Weights of a small GPT-style language model, trained from scratch on English Wikipedia: width 224, LayerNorm before each block.
Each number is 128 + 24 x the weight over the matrix's rms, rounded and kept within 0 to 255. Layers, rows and columns count from 0. Numbers have three digits each.

# down: layer 6 MLP down (transposed), 896x224, rms 0.0509, rows 426-538, columns 112-167
# up: layer 6 MLP up, 896x224, rms 0.107, rows 427-538, columns 112-167
down426:099103130168152105132150131075169105115117123123110116145117137145122111102126140103094175111123116140130128175149157127128134121168105140115129155115145162134088131079
up427:153109103156112169116138126114097093149126114104161144106113135102144097083099152093113096113080206111095110116122137128155153158154133153096106099137151136132130089156
down427:116088109139142145122132130165091169171138114113160125116143117106138135091115183133130072109128126147148138056122103132113126147109126136136117171139123103122124147139
up428:111110155127133117139109136075115166144098134136102132138127085138147093153143090075131156155177083121134176202066092139122065135099155146115117128101081117123155121112
down428:139121153158129141130115101139135108118157146130127094159119113104086092139125125092140091116089135115164078126166132119114122151147106151140173105126119108095127117132
up429:140128108127165108131127122186142099105149166121198103111117110133105111114222121130109173182118130115109109121112133097157141128118120112112118138141079142115129101158
down429:096129099087079138123112103160139158124135138111135125097142154154124168109182163107144099150117139132102148099154125161111119106083183161139109185089114189143108150115
up430:142097147093111152135137118114161139121132134148121115158165161137144143111103121146157116106106102122137139134136143139092103117132167086144172148154087100154109158150
down430:131114113117101177133120126134159156133075146130126144101082106109093100121116128144126094099158141118115096145116117071153141071130131096086165102131131143136120110129
up431:142155134131120126162130144121092125121112143100120159147112132139121160119138110181074144095095101167134111135118113117149166161124067113116114099070118104088140126132
down431:108156102158097109095110111155129114122102132137138152156140110154154127152144117098147100154155137094095122096139063108131121151132134121155082131126122120100143140119
up432:106118162113165124119149132126113133126116136151134108094126103098185139146128053109127132081180123161113121159106155135091147132105150108138155102133103120160087141095
down432:104139114151109100091148103176125129140119048104135119119100102128148132117081129121142159127166180148142133130125144131135133158163111081126150200144119165180121130095
up433:139130136147151122128172147122156151123128114122115152128107139107145096116124084107111108094097156122167130068110090109142097155105150146135106140118088087123133096145
down433:146105128142110119125117129112137157115125143155120107112160152152083160153079165118133102125149136127071159128155111160114129133078137124121119138130085156123132156106
up434:134145115159138160130109156093137153096183123147168105076094132158143099121141126132119098147139126097079109131100110129107137151116107096114124136079120103144143146102
down434:124103121152105124077150139084126138110156136129128110110113137165144135121148114116193142136132148094131087134120130123141150143159160152183102155125121129159121135126
up435:130149143122138118100165110123146128108181155118135112123148132113103097134129121096159118109127116142111097107124122122081115120165112120129140109157119104108121151111
down435:160183142087120125143150116141119114140172113130116130137150142069143084122111193096170145115143087104158107130115161117121164140137152132114143138131166157103100105125
up436:175117137108141112125128142145092119082148115109114131107137111092132137136145107114102163134104118161131073100161117136107123151117107108133174151152105126162137087135
down436:138158090131112095149113098127139150133165089142158108149127144187146105118130110164115127097143146118147169125128121133128142140127106154106134118141141118103136109150
up437:136151095129097139100156129161089112128123119155087140110139107131102101120176138112102162130143171112143153133119119136114128100143104144150132093099091104156116155122
down437:134136113130057164130137086147135142136121152107093107138154132115140140148144121168153100138135110107120114143119140102151138140124144096108102105147108108130113129152
up438:112136123080124151152104130101145140141107126150135103143113085124137122134132089079120088068167148147121161134145108129101128136112118149128138148190133135103148152103
down438:126155103150135116109127120121121103123107179131111055114122081136157108115120107120101143126133094077145128133154115096079109111128148129138094093107157144168116082122
up439:156134125140118138122142109158107090107135141120147124092096102147141136110130158142155158134142097104123110120151140116104112128143143113126142110086193132168094099101
down439:155083148141144158068140085142100107094159161097151127097109156154129075118095161145148122137147143110150130136134117160142068139136109108117122121142175123126153079121
up440:143129133173165151121077122116109091112129132186128072116125129159136165099127124114146102103161162138138110151109104123146142136113151137165131080123083140075163151165
down440:094142119125141114102133131119093117149160123096103085140136112136126136146137169127155097143090141138127120124095151118140106117118127140150125135109184116147115151186
up441:117108118132126111104147137107137144149121098080154128137125129115153159109122136147131120101175118134170136141137149115136077109126119125120116150133072105128129093124
down441:141137122121133130086091103136160103133146112129098103096132152158095150144191189144111132129130154099129139135104157100133129110178084128160108154103120094182123125109
up442:139106131103133134137139161099124147100100111153122121163141112122131101114109119106130134057135126134112135145108145090150120090125116132136133160112143092151151102137
down442:115158150138104109126134131079116140113192140106080112110126118118124125105149126160117106168112149134120148116141131170119151146129109081035120128158144129094101124152
up443:100141117083114115093130131142133139091114101155122174158112135125147126130120092142115136157127142195142138116137136135135124111105148105139143100132132109164144137129
down443:135136141065138168088129143138117138104146143136117100110152148131115119064146185137145124140095115158130129108129157148153166155150103106123149105161158162154123124160
up444:143121157104142111123175130105127138123153121169146105104110091128143134169102140114142148162122152123147116107135089139117114166150153069122122128123091136133131139182
down444:111135152130109176067126063091140145128128125128078136146144143159126118098090185188089140157135120091175125097130140144134118136121138150092096113126133132115095152125
up445:151126138125140139161184150143155136108083155110126155152134116135127123115097122099118157129126133129113138148122120131165147104153116145144136111123144083157137150155
down445:146124143118111123087114115092107119132154139170102129134106115126105152117122158128121118111159106121139158152134145140136119122111146127102115121141113132120133121116
up446:109147158110104118098123145087149111181103164118169123145130121151134145102117071130145134164102106170130146125136124088119119154129154144102124156165130105160146118115
down446:107104103145125116152098109131128121088155154130132125111144104091110123074136159150123114124180157152149151139151110141092092143141120161164160114163143131101159153135
up447:116113108140127139115130147144146112154111106077100099078115160117122079109100139114112166068122101097127129071156132120103119150106133109135139128132134164088108110137
down447:075130140128147147137106155090148104154154125108121137125114123128148129140130124144150114131160093106126115147149174113076136102125093101144123130115129114109125115148
up448:083128104137125140117092161128163140160150152101104113134084147109126124133135159154150149123099152145185123120177080148150118150148130149087133119135106148127164114127
down448:104191138150118123159101162145132165152116074145137136138146078103089166175159110132116123136131133161151163113130109134103147140157102111128147104138186147111205130113
up449:197111116136119096090093126108145152123123113142159172092147094177159147130164134191123109117089173127159132090131130117106116140097149107145124153111129130098167085151
down449:157146130100037137107093147150133132145173190120140148119129118131133133138068153126131092151156103126159143161156132115108201145091152174143122208141133165161142113125
up450:139098115154124167118186121132119156113122110096135130091127118143110064147118100095109111136071142134150143181093142086158126145106142136147160099131137110160160137068
down450:118147094159130133101149105101116085121080102095155135149135121105108143173132065097120099121120106153121143129094155117193098118098126141154123115213135198109143117132
up451:059092118152148117125108156141155076130116155126123130101127132149115131139140151145154105116118126185156105111129150117146131107094120116102145115130145115086067179143
down451:129144107105124122129117131142134116092157135115108147165110127114136152159115123167161139102133134151153129149154163117111115146126108136121095143105112135110116147125
up452:105110075114121151143139118160120111126180123131151135114112154100129150100115084099062135120136110144138141115107125100121127139078096112083151143131131113136121101146
down452:128134141141151107120135138135174161136146104127175154170121112114136160105107142138125154151128120151080132128071171147111084123120113127093118123114147118111153144140
up453:095145150100123104089136097164125158180169158103168149111140151109140167140146096120162131142127109117127112096121134099105102157120121133149116126177116143122175106166
down453:150170120156132134169082157091120123128148160127126104143143081110102133157129107154154132118091149139191189127097107193112165110152137140091123130098139092131117125148
up454:096141121093132104149114152106110134132112125122140117146117105145165122138145141110125123124146155118110116125158082118106140139145088132115133121148140140161113103143
down454:098093133130100098098137112156137103117137115099090142128112153138165143087108129127148136100068106140126131130170123133108136120096119102101140097133132160095164133133
up455:148134139111133094141136104110131127124165110086153133110138115137124082089085136109112141159135086144142153134128131129130164092088172118092105114109129130154171150156
down455:126080081166102137126117112149150149154125135133069128154092093133155120154123147122129126129149093132147112149107085148160102159197144153117110130106163127073192098102
up456:114164119114159078170118142118121145123180178082117133105101096113077158072107103108163159117068133166107089124145124108142130171119161140121166088092114145119133127084
down456:114140113120156076152132128085137166155152141148105126149154096099120109126093161140137135126163139161142155137093149087101149125128161120140155135128158156137106124191
up457:133127147143151140136157147180167108131131122119103128080116109098124154140133110113125096129137131149127142117089087148080163118118126142139091137128145087102157119143
down457:139150130103145194063127187128140086167135108139079101111113117120134139145108144112091168172125140115144116131082122121093165157116177141128098110122140076093156111116
up458:139127106136099137104167138130132076118069133140103128130128135138096112140145092144122139150126139129113120123129117156171126136151136097130131117140139121106141130150
down458:122133126120104107098124166078112181135162140155116098149125148124124157157107172111108094127131080142111106123092133128142150107169096131140158109144117075167128129119
up459:162172113074117177142183119115186176103105126129097190091109141127126149146102124127103107081111131098118093169134124142132166096160046144144117136135110111088126091094
down459:099116154152152199120094130179151180069152124141111135130107110142120113145090077136136124085112091100132063139188115117114124187123174139136145114138149106164149149097
up460:147189104111149151121157123141111124124109137125102145148114123141122165150143126104157189136141134105151137122131128148116181103137149110128123097170108113131154119097
down460:102092156102101114149111145111173165160130146095128124135163117104110130104110149121117123140124155144136113119153139101145068133157107151141111129095152155106135137151
up461:133143097121151133134146148184137128147082169150119135114065136131168180134142096133128127135162122126165130169089079132109139116117106141110123134119120155119132149140
down461:143137137164176124173100138138096123109121144127167125126133138183182145089133112144152117115124135136140104150136076146126128118104129162126099109097118155139103185141
up462:144131114106118124126140171118087088101110147122123140129144128140129138129136152097139106157136105116088157131140136139142131171117112128063103105142105139130136090131
down462:121135138125122094135113151164099155122137106126123160145084127137132124142098132113122161130131151110151088137123137129148139095072140113094109140115149118170112101136
up463:138116092105122156150139140173102132121122137157086127099116152070073139119158154147093170167111166105161129130149130116127124120131145079107115104126137150153101176111
down463:128091101143149176148117116139128170091127129142096178128128148138084179093136118150156161113170129105153176140144152101162163136132159138144122148151082130121102128117
up464:170093138096127176154107106127109129162072150124130154133152075097150111080134168141161142145139113104115092110162161131141116133070173147138122115156132166107124128132
down464:140127130138118160183112089138163141112114103124117163135141118090099133124138122102170090131112109117149095131150144141146100114119133128170154089110101117129110147104
up465:133120134138074174120172154126113113151124148118116134133086117102137146099148105130119121140153131119078124089173125139131152117130104103123143128149140081139129129149
down465:125113112148131117146154129118132115118159120120084128149118131090124136137108135132129134136122099105135125132151139086145155129076137156146157109121140134131143128133
up466:170122142122145179165113133159094132116095120172139104087125185097138105075174136119107085125143144116084106129108089133161118130128138122111146105096113132119168123123
down466:139117082161069114169162129102094146165112168115140113103158137108166126164131127134131136105129088139100103148137136132162150114129159112150111169140078100138104103119
up467:106154139103105154130127120128116123146155083093136166118099106162128092145134147123144117125150140135120157113130140114112124140115119147139126118128120153094185105179
down467:104145158121160132131122136165109104110076158127150118145130113123100142131113125149131171118108095108122129139129109130151103120133125136125099120147121098181085161131
up468:082152086118115145166134107158075134117122143142117165157109108116118122070150170144108147134084152114150132092101097134110162170110110160150153079082098150111114139132
down468:122149169072112150092165148132148135133142131121165096140144163089098119145099146121145137131148160103154122081143088134102102111131132135118134110127136199078160170097
up469:150067189118083124164143120119167132097132142111094101138165118112170124143108134098112161120152124127114168097078142175144116157130107118131155147161165137103178107112
down469:127132130128138123126147135128115148139111133183173153086143121099111154100105138128137125097153120128123125090156128130113185113119096111116134155125131164118117120125
up470:141127104152130139136114127151130117120173141091111170165087150139131152106170108128124124150125112151133128167153158150138159128134120122143156066149083153103133113172
down470:121138135122116131067172123113166180146134135106134118158109127151139135152151171127128098162113159106160105168124113099116105132132144117137106128095144134127135143121
up471:119159107157117151132116114113171123129115123115141146112158152124150154101147105107150140156114092097171111197110147111122115107109161117165149105128126142128096168091
down471:111138138155110127091106137133117109159134170111120154117132097131111093128108120133116129125125175137130099154162130135129153120133099108152121145128125109171149118135
up472:139121123088094109112129128122121136133113155109118141120143125125164163163118129114125082125144152107098144134137125173056139096140132129129167135156134091141120072113
down472:105136130135107112149138101146115079147115140122165154125156103096110120176145108133156177129109185140171093120115151117147141083151103111150163098137130120109126114140
up473:125163122135136114105108127137155135128114127124109149157128125140121168129103148111151155146115126139111142150150106108118118116139138154092108158211128118081112140134
down473:124119125100130152114127113126115111117156107121140133122148134124126143142153131146141114133122140140127165140102189153129123107132122174114133154092138126121124107127
up474:103116029122165120121113138106129135134126137083122153140143080114152123118067104081130160133131137138133133100105131117149131134126137118113156117102153144093090082129
down474:103095080131085144117143146151152118106139125122105125116157131107120126111098099112146109149135083114112083158125082105164126111174116151092109103162104126105102129117
up475:153141119119148137084152116125161155121140122147125140132178167141157131107208137104145135136101138117104151148149125144095112116130116132074125153086131107110137120164
down475:144122152177139112116107097089149125131135079153080164159085106060097106095113170093108144129137125126140162097138153129117117115103134147113067085123170123127122147111
up476:148150115092133174093147144166146101127119135086147112113122110089122148149174073143131127107111131133154145126102117090138117154094100132145169139144131111151107104108
down476:142125134107117138175140174147135134085125147110169107149119120111115113110124124157102101146069097134097136132136120125134118114149137151145143145128150124132146110109
up477:129138149098159120121144120118140132102144076121121086135086150152090142098138165120105113072137121111149148153144113099133165104139132137123155116132152135099130124092
down477:129130125096153127123135159130081150149091146168129190123096094094152156131093097139194106112123152139118120157083114128125128096123121108133160171109120158140098138144
up478:062158099114141109159106097114128138150145106149133106138129126092114158111159132144120127077116129122118143111138112107138155102135104133115129134133147080136113132116
down478:164086143166124165110120131105164118125125117163090121119124128126095084117077118134117122097117135119148123136100160160133130143116109108140124114136151143119139110153
up479:097115071105120150136138097082117181139123121111108100126099111121132164089143119089139094129121168131148125124128164128149146131135089100123089154093090149116102106130
down479:150173128131179084100132139132075106108063110117146160069160125115148125152099137091145113140124128120127170115075165133153111129151150154131124149091148135134118141119
up480:087132122116166149153123091154151107113141116162107111092107141101183144120222132136137110131128108140146137104133148148142128100123122116124122134146133118158105140160
down480:132163114149099122111101136173150126141181170122137141166130086127106146145082147121101152131126149113149161143110157083098131169103117111142190147159091159129128129131
up481:164118115140121128140144112147133139112124155124102130109129115120124149121107127125128078135125116164147156110109119156133144136084087144147153155128117108157124177115
down481:082170151134118123102077135103104100154145091122154164148123127125122102118130138135136129131158156067145105151145140065150122136173184123078095079124169129097143093134
up482:129142123090130108152139160181135158129108184166101138161066131141158120156109117097141161165108139154152138095142140137123137153151174099135093132101097135137089131140
down482:116137143113131110153136165150125091101130104092124115142137113162128102129105123130086132119189141131118132128084146164152149154127155139141117147120161095136145076113
up483:142116125101114194120128108142128159134112118113168133106123105109103141116133167113129150086139136134102111176076091114100138125184108092141163146128078118118104086173
down483:134116146126112127104137101137157147169117127140150137154145154066137153099097137148152131087145161108100135163145082135149134139144091135156112120108116117083159059147
up484:142152118110156128138119123118063130151137171153145128162143092129121091102115151089100136134154093113125119116148096145169122176104132139113143082099153165109092151133
down484:101112092149131134218077121156133145100175131147075146130112086133111137103109156125181181106148147142137143100085172158144150140149123089135141172106156088110155144139
up485:146170117102155138098140143127171135169119159124129121099146090138150080136126143123147133107169153127105113148129119119130116110163127131125114117108092114143125096164
down485:064148177139166064136125097120100114139176088124134159117159156126151108139118142117168136138144173134138123114124153130109107126108113120129140145142127138140093106138
up486:128125113132128127140130105102117116155089126152142171138177105105168110145141130161101125149111103122121167141154144133134144112130123128158129153153148138120111152116
down486:112150155136173150106125109159120116134149116129093121156103152082125131145110108155137144101126123110144165139109089078122126083172145123125104134140114114121157095137
up487:146107170152113101134105093169119144143094158101152159105146071163148115145110136072128116116116131146160128133167134129129081129152078142134085152135079143104162174136
down487:130130127118125158163154107113124143128121127128122131095205108126111148080092117141151118114151146110126114142122155088122147123135111121092109191151123115093151106158
up488:144114122137172127122142108132145139081148131107141073150124131079166108131126105116081106141157111122144142121083061121102136113116082124137129109105116177122167127127
down488:162108103129175124143127157103116115119132128153135122136137110151141124095092130159096176135157099104100124144128109066108107123089156149153101169135123111131127082107
up489:117185145099085142147162144155126119142088123140105138128108148102106144099111125134157134133136131162134114127145144175158078137096148122134107145106155104116118148174
down489:162152132146132139127146108093075184099149121092114129122156115153103146112143160140121128161144109104124151154165128091100148140172149144090144151141098156136125138120
up490:159129129121136113141170129148174127149135161111179140134092133137154131095160120128098174144130125114110140124121102131116139153135166059155067124111145146089084127127
down490:126121120082113148151101151101089159123154123160142093106131104135109158111122134111117108138135136145162149143134144131135121120109138165128108132155129094165129119135
up491:158107085129120148150133136075143145126089115114162100143152129160131188092149195134129086124146162111139146130142114130159116127138187127144139049142118141107106132121
down491:111122153112142134096122128124151147110176126101108111132126144139147128112101083089139119122151167073135137119169109108118160135123123109105110128139048157088148143135
up492:154128157121171106150096157162156162143142161126127087106114117151126135125124133098137088129108135140124117118133109146145119104159163136088111168112158102088105124124
down492:145105116103118148101120134132133117153117117120116116138124124115126141099119140127115162132161092105137135127114101100123117141120138099140136146143130126125125133162
up493:078119105100147142138143134133140107125129098133124105115121113094102113126149150147125153151152115129099118121125124139067107113139124128121101134108143053126133095107
down493:137114140089123089103127144078147118177095091115129104136144121138156102091143131069154180146130209113113136090145114093174089148105145117162112169154105129110155116163
up494:064132143157103129106156169087105140131139137144112109129124137131119118147124081099145141143100134105129160117148168122126137138155147119121162127109133116141166140159
down494:103137126141125127137113137126109119114138116129110147135136133131146153136159146115117153141149065124094104116125082103167137117119173146152161131101160161132121107150
up495:096089140079135140149107125136175125142143092156169148133134131128111115103124166152135148129142143085111140097118134115134114138141165137134098118150088118138124141148
down495:122094147149124099105154122140141128118137125141129117117164147156111137123082141143169121151119131092139093125129129090116135151150122132085132098087139119141154141147
up496:104092059103124143100096128142142114132122119124134134152136095134138124124086116114101114133073091124151050124125080130146119184162128119149110126127126082115119107141
down496:177114131101171098121113134120122095186129128107137122115166104110083103152150115110143148116108093136112132120115141145140147114086171136152134133138096165122116148093
up497:132154123110129198126129157129113143142083160130136133123091086143167124189110117129153147127135086149156131133111159109155137091105106125075129147096160092107155111135
down497:106151108157122128139123137105118135150107141114166145113121104158138128120130146131143149150123096124122141112103130163117113113088135120096151088137115086126144147118
up498:117122089133130131106139154124134139093123124109138153105134122135118094154094149134120101129135135085114120100151151103096135120116125102127113151125124110128093117125
down498:118176103162122113126090109125134116228098147131140122149137099109146137116134097121154130084128136162168111115076179124098132156141141119116128103133138086141122128140
up499:126145105120121135114110107126147136158120122155129142133138116126127145113207138132134150152118128126094102133119135149091099118109131127147162123116127127145164089128
down499:098116114128133155136143127131121148130112118121122108100117092105130141115096119128119130120142125130145115137105124159117087086154133157142138127127145152133117117156
up500:099125112140136122151080129088133135127144141108093108119144115127102121124129094096110148101128114138093174138158172094119109102137067143143145138138115119141049108110
down500:131104106124122124118105105118136117099104123130155133130139128114122119168136187166160126166115117112158116148155104139139112136130156149153082132103161149124137140125
up501:104093154132145142125159143113097163131132117125136140131131124137154092162165106123125196150123084154095169114127141180154177169145123108144167127135122116139084150104
down501:116176152117149110132106141132127142137130118187103125142120114119121139130126151146147164142166082131098079078113101067134085077124150138152077139136151135118120141124
up502:141123132116158164121141160105126110130127159118101095123136108144131142145155145110079119105120147146082128129121097121128087102065104157076122147092098152148132157084
down502:114148168162106172135080128090126108097122136073105159114108113129118097178133137110129118197144121107128125144129131143139141105104150102104177068132134134114170115148
up503:157099098112153133153118138160140135091118131160113123126122125098128110127137122145147099123120121109136087133091147150159132150102127116162139138103136142149150123155
down503:096159113117114093106151126116132123168179128063143150162119099148141164151133106137143132142137114136093108106109102124118105157148166129118116086150123114112125133153
up504:124171105145153129140130099124181132089111146085100136128151087117142151102121121123135128171108113162126126140118128150129132149129079128126106130171110125157097162179
down504:123112078128152134183144182122108151120085136147140112088114129103112144122188086115160096092171124143126158082103134143148092111123146088136151121103147076132137105129
up505:126105130154124108120112121129158093149111160104107176159111112132135156122136123144153143087109116119126126133117147121140104132132118118132132113150148123108079116171
down505:121157115117112133154146134129126133099116133130099152118142140117105119159092153120118135134124116121131138134133128127137130131123111149117149122131133157113104114107
up506:146143167126083139144096126173111109142122136114114162142075106121164142146120120101114125144139140114104074116102123139084123135081126141143153135110079144071137127125
down506:117100099151141165109112119118115098067162143150112102159106070136160134164100111136113133138118156191119139114085124156089088113138127095159118131123134128167153133138
up507:118106119128142118112143136134147119152161085091151146131113119071157129137162122166167129124131117126205097147097131153149049148149097129146114133129147089166169144159
down507:150150097089129165141136137136142107127125144147146151120114135135148149112119139103119122060112101154082146074142129122124143123112096155117123108168120114124089178125
up508:091090144147130110082158152163117115128158119103120153126088097109068127136149104103085108116129128117103141145123114092099097085111135153120117148102087148137148106145
down508:125095127116138116092120139130132134144107138104134112085144102058134134089152137139132106166087094156096131181116125183139127135125107105158126112133134115141127136168
up509:132165160167145138114133177158183094156074123162115126122161127127142137123109154176110075116156123104148112163137141144053105136128090132141136139119132140150129113148
down509:144112103103107128166086085083100114095131133160134085101143096134139101160119121114162121137112093135126159159123093091104163090124120128098133142145121143075115148112
up510:124154099121125141118149123143158170121123134094110093104181137116128152118201124154135107136109137181116137155128101138135140122122132109139140127145167108130099133104
down510:134110118130144130150107147127108111094150167097152103156120172158083153109122139109106095105140126097129132145130164134175106135133165155126123105172157116106146122205
up511:130155123173162110119146165104156154156109123141135093160163124119132159116121116119102154117129139138126152133117137142140121116123132094170117140123112154146157100148
down511:110153132089120150122111117154133173149147098155105130122140140104111156123110142106115126143134121117117156149111149119142169148108116123128153111100156164133123095126
up512:140131105143103158129135165114118114078148119074147103095133128138105132094107143134107131135114126156121148140127133120112125146115150115091155154148164116130116121127
down512:111159119182161157155164126149113154161160113128152139127123125133092135121122159084119099119107131096112092100106111105086130110137104128152085161113144102124120137144
up513:160175108127164137109144176169124108116169160167151169135083069081126149147113130104097174111207149122079176139127041160100138128134140094110091113145168109086124158148
down513:176121111152141147134120108168134150133144118116110131131119105121082183115091132167111119099122124141114138136105128143114127135129157095139092125140086074116133134120
up514:126126128133120119090116118108139086108102088102141119137151152104148046132121148133049160143144131117118111108127096154156092154144110153117119123125090098124109123139
down514:128181083078103147108136117162106133149089113120120114164157127110161131152111110119103138115105145110166113161108072133163180172125106181161139128139142155120129168103
up515:140125104135148130119125109058136125115126129128128179121151136095147142139098121136138083083059106113118140116105093142139109144138116172141134100162147131135135119156
down515:104089138142069150103146124177144103156138152101130098111099113155106099099157146119142135135164133147135089142154148127126132077111101096137097114132127158107126161107
up516:106123139105132152139112101149098073133098164115106112098133104140125118106098104162157117139124146120118131139174142121152113144138093126120100115137137134131130111135
down516:107167124136121090114127132123142144136149125161117106164131125148117125147124099104112144104126157137177136106122098115093123156074127141128113144141123118154135132134
up517:123108122146165140124128111159128099136141126133139136123164131121171126099172123125048110082075130110084080132151138120129150134112134160107152149120101136122108080125
down517:154144125143158119094132171114087136111134139130088119117127134179142103151098169117097105152109104157104136135093116105134148136164139110151125161149129134132090141138
up518:167102096149139142156111109116105084125135140115120111139068081138160144113110118156143143133113108098094147161144146100143116155161155182115121107096145126152157104164
down518:138088152141176134131130098164123093107139134095115146145100111132196118104157134144148116132122115101129116076103125107126136151124141162145154102124164092134167145137
up519:178152078124116124128094153112096080108138109109133147103111090136153147147168146165125167088112125103169125125103088134171165147135098098123141115128075119092185122139
down519:120110162180156148109154123140115180126122119120141135135133139088132147135096172115118140116109138116141139146159084117165102109134138138175073086127103120139154138140
up520:142132122127156114089174084054107144118111149169100135121110164112124142121097163059135123107147123128141187163110120111122087120115138141103057130183120185129081166169
down520:129194100111124112129153126116122145142154115100178143159125135187117083154104108088130164152102150117126112141147163143123107149102142182099151126048157122123119133099
up521:091163120127099137179192131108109130112102115098130137077081152131175109149119109120144090132133109145099125155133084101113133099141085133085125127100130123166145164115
down521:164149166110112137096078126129161138144155182160118090122167170183128126143068130139103117111137106138112094097159135137123138158142103154171097153158158129124127116095
up522:138171116117120178123140134162123137162124140112141120144127111115123135151139165139164123139128099151141144145108154124107093116109121137090153157121145102108120150126
down522:132097144141118117128128117176118128125105127141110109130165109100117146130103110188093124116122147140149125093120062083069111128094129101184103155129086145133129131119
up523:130126149107117159113125140131078111084103135138109127146166153130141145112137169126168119157146119165134113145159127111107134107116103156119105133104127116152104136068
down523:091103164183146092132122128122126166123113143103080116125144098150118151124135154148100127147088162155175086132146142110141147154131110082100117115151099146083153132123
up524:082153163104091163097096141148158114145103106141126155108148084127147154124100128134155100125147123134165111119110104137166131139146113161072098114091136151128128216107
down524:124084151126104161118110131122138093096175129115097131171145133144146140155106167130124167150133165088122107126123144142146155119144175111127124137165176112134135151089
up525:130138130126180128097122117117130139130101118114117097112155146144164131150145135117152115151172160123122137117139171135085111108145155129177117076146148106118125162127
down525:153164154060100115142147092125108167093083097127176101123147091136128104111106156145145171096124130072139108073129140143114131147096153130167155100153165127104144120142
up526:139134121168127157122114119128114103137154127090146150195118079114141146142102123127142111154090119147113089112146120173155082106076144149107080145128153160083155127133
down526:126120077150187090163169097164119124140148143108089084127119101126099105127146095137110144128109098110123131127164095137147101097109136130130121164155158150136144129125
up527:135120110102086171130133124100122151146125147117112151123149110127099132148139153134098175127050112113151092109151125122088114157134147108129101153127134127105143142114
down527:151146138132123123099128129113139145145115100190110177104138165165089101162155166087142116135121124122122142134148082150141102148122120139142155141167126118129117160154
up528:144129133137096106095135111106160156142143117113117135104115149142137124065105169105117084098126130116102116146137104118073116128125096131099116133113113122118152116142
down528:137114111170153078101106135094149113158178115118084149149117125124100121108141143156091119124143104106124130113111093125110109103150073093103147144082145162105152147136
up529:109115115118093168084147155191093137144157163158114110142100149104079091106140120087127166126127097119175142098119112182111119124158166138071130119127138156070150153121
down529:144077144123151151109113112140124101135086130165147133147102130074094155126115109099110182106151103125115117162103176163171137150094112102087151122126165149105139132147
up530:151112141060169129208119133146146138111173096148109121149104097135138112119159112110134121084102119184116143129149123126146126144107100181121113128115124102101107148154
down530:139106153128084151051128155086112146135153154126178110136152131128115119162128113096105138152156153109088152126127099101090140107145122127139110106125137153158123151089
up531:087123120130143140113132148139092161113108128150099125113135118125127125078135141124112118131107137120114148172149162104116082155117135121145127149145134099137089128105
down531:170169130129112122106134121084139096093124150117158130136135153150152167150111075137103124142086113128118153130127125118107136162093109166157123147163159118138120151126
up532:138135129104136130131120139171146135151128080126139121120142118146084135132100115078073128117096141153103132119068108118129106125134093130131127127108082091098117123095
down532:150105141159110093096122129133133129150095069097119148133134124129100138175110099147107104131106113093122096146121110099151137109147135101078094098150114121132171113127
up533:149166120095134127127131160114113112154140144159139142110078142117116084140149128093142092128161118123098151130125117125130127105138103129128124136164103156092099110149
down533:149119178129150116103123096142104130130125110128158113098161143129097121143118121145133101142137137136134145128124132156144090115148077097122125127145119109124117094160
up534:129090107127137105114119134135151103154100148100140157140152141123105145178162138207154121127148134108080106117180168095122124180135111145097104136160158101117089172139
down534:140106135168094155113115121146101136148134137109125151105130114075142172104148115152126152173120113177099134137159121131163131134130116133132139112102070117143128109135
up535:128096074107131168112154113159124156139142151153133112119131113129113095148140126132119095077161178174084122118143082127122156140147136142130149065133116146097139129134
down535:081110081127122077159135131154127112132145128147160098114130137101139157126167121151165140124125149133146120066133169170178097138136087132093115128126172095130150143102
up536:148123115142131135121115129116118105126137116147134106143134156116085138134159162134130133085164164148103175149150117122139144146144136130152085137129117091132135146129
down536:101141103134091152098215169123193164135147145159121145142121104138123141140096126101148111107160121139105113100132136107082139086113112100093101123111161177119107149103
up537:086109128148108126139105158123107134176068181138164100154116127130127115104140125101119137104165145153178119131128120156132106129119104123135157134112125098144149125126
down537:110171086151140130108117113132129131132115136154150105131143151130137151103153104115096141136082115139220095071152114142137133121121138124138150105111143114121160124090
up538:154157158127112142109141177109135136102137140152169138111126113087127127145149144117134104108122147124125121134117135130131095105097138134115098152139131149110096097120
down538:136140124126140167162156136098114124156112109160146114137125140120155136155142114109131156130135144131096108088085141144145108138144139097119133098070113123091140122105